Weights of a small transformer language model.
Size: 14 layers, width 256, 8 heads of 32, MLP 1024 SwiGLU, vocabulary 32000, 22.9M parameters.
Each number is 500 + 25 x the weight over its row's rms, rounded and kept within 0 to 999. Layers, rows and columns count from 0. Numbers have three digits each. The size before them is the row's rms in percent of the matrix's.

# k: layer 9 attention key, 256x256, rms 0.151, rows 163-191, columns 192-255
# q: layer 9 attention query, 256x256, rms 0.191, rows 164-191, columns 192-255
# v: layer 9 attention value, 256x256, rms 0.206, rows 160-177, columns 192-255
# o: layer 9 attention output (transposed), 256x256, rms 0.172, rows 160-177, columns 192-255
k163 069:498494508489573491522486513510502518502464515464449517472500519561435489502454528490500516493534506484504479506515488482462482518509491504488489467484489486509510511524562507517477516512481507
q164 084:498466508493540512493508509489491533502494521459509523487479480462512459463503512520463473534491482517511484505509510496507479490539474489472525510530548540509522437486511501482481445474481510
k164 069:521526478476469492482512500535471491443543520514485478505473548549476493479523443472494539503514465508523475590499489506488511513478482496468501529521483498525483475522519501497462516522505473
q165 089:560526497484498524526505516536471514504474509494444504529500473538482475527477465465494479532505494516468503514488528483496540461523485533476531484536501534465516498513490488521525503510490491
k165 083:503526531487520521478461485501526537481513502475491489511461523489536450480518498485499522506485510455520519478506551520519473467515546510509503503461496504491526475504500505526508526463476468
q166 093:491500475460484491508490538471489505505526507497469519487525481490524511451510530507526538568507448527506502491534515521515522445503529476509521498508510521521505476508481528502474469445508504
k166 084:519513463459477490497500492523467523483515457520474524454537502495465524501496505514516463484512528474500455480509457547512479503494522456505500461454499533509511490468506521517509522532512499
q167 093:551502501483537497509491469515530484527482450470470520496504490475485561507529470439497514509468468472487511495464482525462481531507528483532532500530531496496507490473465525524530542452492467
k167 077:483529485528508452518451458501504480488506490534531512549510484444537463499491513495454489523473482463532484492511528476491480470484466492473520487531457512484529501492502493523479471502515507
q168 104:493495530461471488492510529535468528472507484539546506505485564509496455526482478579507496457503514513514489482471512521504517508510533473492465450536472527464534512499504488513469545533485536
k168 079:500470494535494522484521488504463528487504489489488505489506478532551508524556492473509471527466511542504550502527535534474491485492542460529496517508508487495483497516504451493509478465493490
q169 087:495538499487534522525502453445474489472464486539531457496478470542525513468494524492521513525505471533524482510505541551508500489537519452503479521523512496515478494486510519497481513441476476
k169 085:507515498497504490499506539518499477537446480483489475480506525461478478493500475524483471526509512521493474482524495473491517503501477453481474482498504472510499484504479447535551497510519513
q170 093:530500514498539469491505481528470513497504510565512517511479530480519470501452479494447482525468491454530467506499479459502514430547506494491526512494490475504486488476448489545511524490454480
k170 081:507503486486500517531499520533523476515494460491497485519519444515522495509489490499496488506542486448492521492540485522512478525502521521532504502477479457486495521529505508500531479510484452
q171 087:490460490508541547507475513469506462530516514469503489478474496516506520484466504470493496467517507488524473542503488508478484487508533507491477537509504505498466477531528479486524498465537507
k171 076:492527519503516535487498484503467482558468515503471546532489531487473566487528493535507480490547484493486502499509477490507536507492530462463457511506520482497519504524503528514518514461519539
q172 093:478485517487481480465507495498472480483519534479529488486520504529492519496478507469526491500525522497537493518489512483471494506549530498466441494497476489525481509499497518503467492492535497
k172 081:491510503476499494503509463503509479523465481542546518504515484504484512500484475488497491502484462534501522520469495485516496475466513518468468515497538507506473484502516522507514471503528503
q173 088:472536546492549544508501471491489433492479484496503480495500494436491523486523489522501498528490496508523478548511475465497510527518531559502526496528503504516475526517508537504517500477479477
k173 089:456477481515487455484505523469498467470475462482486481528522536497532473480480513477541501475520535496505503475510461497518534520497517496495507463528462513513489515502493483508480535498510509
q174 096:474515445527463519479561489499510486499478486502491485507519508487501497514523496475497462516494506457528517500482515512539486508492483506543498508515488476550478479526491493495451493516518540
k174 089:526483513433455492525495519466539490493482527490511500531521543521488484427501463510541541537542526479527489529529521444459480516471492507511526499553490503513495505508488520527489505545487497
q175 094:505518492496488482525501490505455425481491468491479499511514477479451498466505515499520481526533504487520448499493482519471498494489485503492461497511461535501482476474522506505467509471546505
k175 080:472470510493527519500488523494509494556502511524509536512517507516516499491477520486534500490523490534466457475512482456504496488485513520516518499508511444494463477478512488523526509552449490
q176 071:496514505463508487500473495467510540491504489493548506494526556508485474508511467522483491479514459494545560531500524515516500468499464503502496491452492523547497480533493520457499495537529497
k176 065:427444496505552501546504485478524495553518515511531528481502494484512565521556509516497535503492515531493506496477485502478514506490490543418511460498512496504503450509504511505517518495474539
q177 070:488522505511488551495551521535490549491511531497498509502478514525484493525513485514545540463469496498485501501515506486497518449537455492511491441499517516476522532481487537439487493510499485
k177 067:510495538464521514488485556498498503443486513528484528508488528457509448517460527489506575499428490500502477454499484439479470504520521531487539505525570462508500522486500512488536493484522509
q178 077:501539510462505548462502501515516503520513507471538522538441474480485538503505555501494515475486531467467476473480511514504501507497511504510505457502510516567507489486445495484550530479484488
k178 067:517459500500500517488559489503491470493483509518491445532525494502501503508512520497559537494489466507523520521505497492507528525487486459493500515589482548545499484525501500521490482516504534
q179 078:495533506518443493502509499482487495490502492516510483525526468448508519443503508533495493482469486495516486510523510525467482533456515481511502506518489493463522494497541482515507529470450466
k179 079:519497458496511506508495529492511454535502502471473498472500508482522498471505503494487484511533482525462481493513464545534507512488492480478492462485527515466529468503513434436469482532549508
q180 087:465515500481519488467454522493514471507509501453478511455537466469494519445524519506533519490506504506471454467539533551465475496481495493474505521507496553481520487505486507488540556411502473
k180 078:523489474494476477515488525485514499522500505484467499497466505516498484483516518524504475484505498527479506500529506492498519496473487474509492486460507498504511515504535476551493518492533538
q181 085:449493495533470501526498518504485495505517549480457502480485486528460483512521460508529482521474492540504468514565506522476470471521469535483484522524494494510516501507535512502493490520534450
k181 080:508493469510503473502500502526506512498495535507476522525550503546503494487549516532534504496514473485446481482478468482531480506494490558475495505505499466454482540518540495496467535546498508
q182 083:454469493528518514575495487459500515510498522521453528497498473490508488448480477484515518542470488486457460485518495520446471528507517463469482511471509531484549552494497502519506498512444465
k182 080:458516547493477507534461499453536490494496477497464464493460470527509523524509510495488474509491499509521476466501498474483529493516513487480469478502494503483502492507490522506540493498487526
q183 092:496486489521478525495494539472494509489495491491456474536471497520521528478505438505510509473479506515517552500462501449503486530526484510527529457531498529463479514515500496530524477548457504
k183 091:471497519477525479447478465509525469473462517489527492493499526481557518496509469499475511540491522498534506504481515505501499503506483547491495519492508495537511500456472513454495471500497496
q184 100:509525493512476516513542546492486522476525519508528522544486558499479505479509510548503481510452523494512547492514517449549481427519483496484455481479501496498499476510490484483447486505531547
k184 086:518505492558487494538442513515486499496478537497488481506514492487539535469493440510482468486525516480495509503516502487499491511520488505478475475462539452510577486511514513506476516451525495
q185 083:488535468478519504498497488504514494541496454461518515505509458447547525495527499463540470489478472499516496501473489539463504526486509469510478517521486509494525515473469514520526555492469489
k185 074:500472505489480493506493536484555509516526506510464494493478548500518487477504546505486508476534523499526506468506552454473492539475481500511512518543479465460527533504475511531514534476527498
q186 098:525525505510481522517502494479493483464527520511522499479459541564524489483537544546557511496496475519496505470517524514493499523479493545489470531518527496485512504516501472541544491488512491
k186 093:495510514549475496497511539485465521481501479494516502502508483486529447494500486516493525498505497527481488523521524528454524499510537526493436524499490513448534443525527497490455522504447512
q187 084:496472458515530509486481506501533533516528520509499524519507517491515522497473533505491490478516461481462441508536488515472464495454519497512536530512515481462524492451524497516540528478499464
k187 085:533537495493487456517504537493443488513482500489559452499504495460587478497478490492553523534538553532512513496519493488460514480460497537468420500513444547516518486500493457447464500470514477
q188 101:478504495511438507442520495499506483535510510456523502498526532501502496524510523511520450518471510508516484494491502543512522494487521508479521455521535512503488492546517528540540450499544522
k188 088:453514506494470453516513488520516461480534498497481541495464473473547497493480516524502534474482523471478524481501472534474481515516490507508489534509520540453482483478468489486522472525439481
q189 092:497479497524506497506518477514530469518489506524445545506477506527523503534487477497536489538467504531472493500489481489503499472501507496517503415486461536536523545507486537485490475511455512
k189 082:528518528506491504482516461465508535511468459496524471524489514580507503524479505485461505533497501453532480456542504512525493468420481507467518502490488456511534508479499526538501479474534489
q190 087:435492504463493514480512523479502474520490532483555474481526531482521493495486509457518476494514517498517511519488478512505510543471496543464526500525479497546421504492516530486518480533499510
k190 081:464488487488493508463512520537486493486535486479534512491502477566481519495535464484536496488492483505528497517490503497499496468490484493474470522475513538558472502466489480481554498518495525
q191 096:485513514490535502473508522503522506483505525540500494468501530521484500495513463537493519487522490528506508482507473499492509506507497523458511482460466555499496476479490491481524503546482518
k191 089:490534499510481528537467520507525526546502503495546540482543485486461473495506515477458480501506529503488504505488491462482477483500461472550533511495564494506492477499467482509515486489535492
v160 097:511504524477503501530486503508489477477504501480540458496490507488525493510521506528526501492516471535443544508472532524550498510524484447518483464495490518486485537544500519534482491474502532
o160 110:471527518503491513506493487502522507542480438490510466501487516499486496512531468483521494499463526465510494506474495487460518504533501545469508520506498503449494487543486486488511489531534483
v161 112:482476554502508463516489470501469507525519494504461472512488461524511496500474497485527521523482507496486485505503471509467492519542489497498490539520485534505478491473477491466507459497500545
o161 110:547517501503501518531525530513561516515490482437480560550519486491447552529521536494479525497454528490505492483491489501459507549507540511489508495539494517509497490485495514522468498481492465
v162 097:562498528479466530482485484468477516497489509543499430518549457498497466516541447508475468514526514509487479436503494436522492510479482545507463509513491504530517552518527536513528528510534480
o162 104:517472495477483469492493552512515457519472505510500504505537499502449507553530504449436529527539477472535522473487490510513504481535510517524499503473488511532500494527503521503480500500508488
v163 116:493483517504495512485481487535499505518477521482520492495473482545516510484536486527500558490506503499475506508482480542507507524498465518516505463525517479501488484493493500508481498535484515
o163 114:495484518508430509494543504491508542488515468500527506518502454477527476493487506526450522497509519506534519493478525475464525513501504541521494489509468512500511525497484528503497504513492518
v164 113:506513501453477461489428525472479542524493529513496517485491518538496473494511488482475522536477521520480495480495509486505529532489466495425499485474542477480512514511503497498501505504548502
o164 113:506534505506483467473529474514507500509508437511495449529500547475489491507497490519435499486519516501518487517488487437499524479486510473449506489496490509464500497492509511506515539536462485
v165 098:477500530504455492518546494514508528514492523483542542480478508478501530513463512496502500512495517547478445457487519493556457479475494491529508514475472462451514497477460486507544515474504494
o165 104:521515521529537512491471455500522521505496508523525494493451521511505507488523493496436519538490506489458482490511483519505504477484474487486486504481537490493518493496508480511499484456488504
v166 104:525505498488499521513482473488526517496530492518490534493449473513463504491508484508483565494478522525508515549504515548540491446558480462558533524477539488490481510487504462512501477503496527
o166 109:500550528504526524529541444479504494452480468582478460551461549508477473527492461488562532551502490458519538472487482488475522477516510521538522542508497494464466500438456516547466475508537517
v167 101:527518521519457497469526475480453505502493501500499503522462499474524537458505469510506482516535523519436542492549478498520534463517451495469502494496524458522468460432445483498511481463499502
o167 106:542530465485462502514552508498471478473529489537505445491500512480484522511526534526427509493520506538524506489498463567504489579537487502533476536494505504516480475496485490450508536504526511
v168 106:482493473462516512499514473500513485468477477494526480494508541537484471526522527529446501478481510496508504485477547492499537495474533504498517481505479502529513531507436482514527529528512523
o168 116:488493507499511451531514501503493497494481489497525492427516493504497483521483523519505492496481533522507548502465509507511530458505519522523503504506464509514509542496506488477499518489515480
v169 101:491478504547491510488510482515478557516505477467509495445482514491472513485484513455525526513523527458524481529485542529534490476484496503536521480491502476502505490512502458519490487513553496
o169 108:533503483531504527488473477513511493490527494526478501474513524479514510489473512522511536530490492444477486519507510523459495509521463471487480542477536458451517502482524464457519497448516465
v170 111:496523500518505483501556468478492510484512505519516477524533489476520507530513469531519523515503500467492513500481490502437524543481493509527521500510499490525501556506447496482457496526531528
o170 115:515488488508513532492499518502523517498490513490474499504478454507508471523542534499545504503500546502518548504453485528502488515538518492515514538497454548505527472514489513469581491555478506
v171 106:460483481483532547468480527480545518510506486520488513511473517518538533480495538512538482507525486463527513529476443489481458521509526481501539501513506509488455456511503519526500505444532458
o171 111:489507461505477531490526483496478484456509467518532469507524483489487497528492540491517524512510502520485541481498529511503501521493539503487466541541490487510510496479518512466469467500531483
v172 093:488480514546497523447486465518510499474491433493539515465521490495484513476509469508524524484484539515499481468490524476526502492477535504538454498487523511465483525476505457528507480505440544
o172 098:483473496520525540468473492503525494541470486557489529492501521522486476545505505488446522457511477478500462537479503516513495510480503426507527528456522462496509529491511519501483500512466514
v173 098:515535497506486531532482477516499496486527515546468531509515492535504510460501496483439495490484483487485487495504453462493473439512488459521487502520537522485534528456494517501479492456491527
o173 102:541538489505473489500525471521453502496467510494529510521507502480456502511497492500460500504501532479476509488549524499537497522468504454518526502525523510473475499515505490533492491479485529
v174 104:508536515480547522528476560485493518525491495477471475505506482448453519498490457548499477454478496487471485511457508517492499483447518516474465529517505511464539453530498497465528530551448484
o174 111:456476568491501472554537470478509502546420483528499503498563465509492488504513466483489475511501498494514492522493506486466483486514441499514503525456509504478532493530502497527488512498531450
v175 105:524502480475454511450490496524496498499517519445495498492497476464514457510515472498488503495505483509505450513520508457472488499461504508507520490524495494520490520517502491535517541475500536
o175 106:480482495503524493468474516499464488554503474485505513482510513504503510514476502483494519533525531559531509516478500541484551476536529489503484470498525474506440438520510488497520492446518525
v176 108:485475536548498512492506523465553461538515472469450489466529511505453499497488533495514537532514485499479491524506497560501528496517541517469491546498499467497480521569504475486527557497516531
o176 106:448497512503516504505549505498514488487512439468503505467498522484498502482542513523516493485529505464507514527443507509469482517530494472474466489513507502492488511462504481486504547472497476
v177 106:437521504496499511486513527478516495503471496472496486516524533514516507511456438517501532515497567518500491487483478523497510494539476492529510480530534496524478525516484444500471489499459506
o177 116:517539446506487519497468521489539529491514513500512515519508504473513525485475490480472517505455488483482487473455476531527470469485492489531484496458500527527478473491480458497540461465488455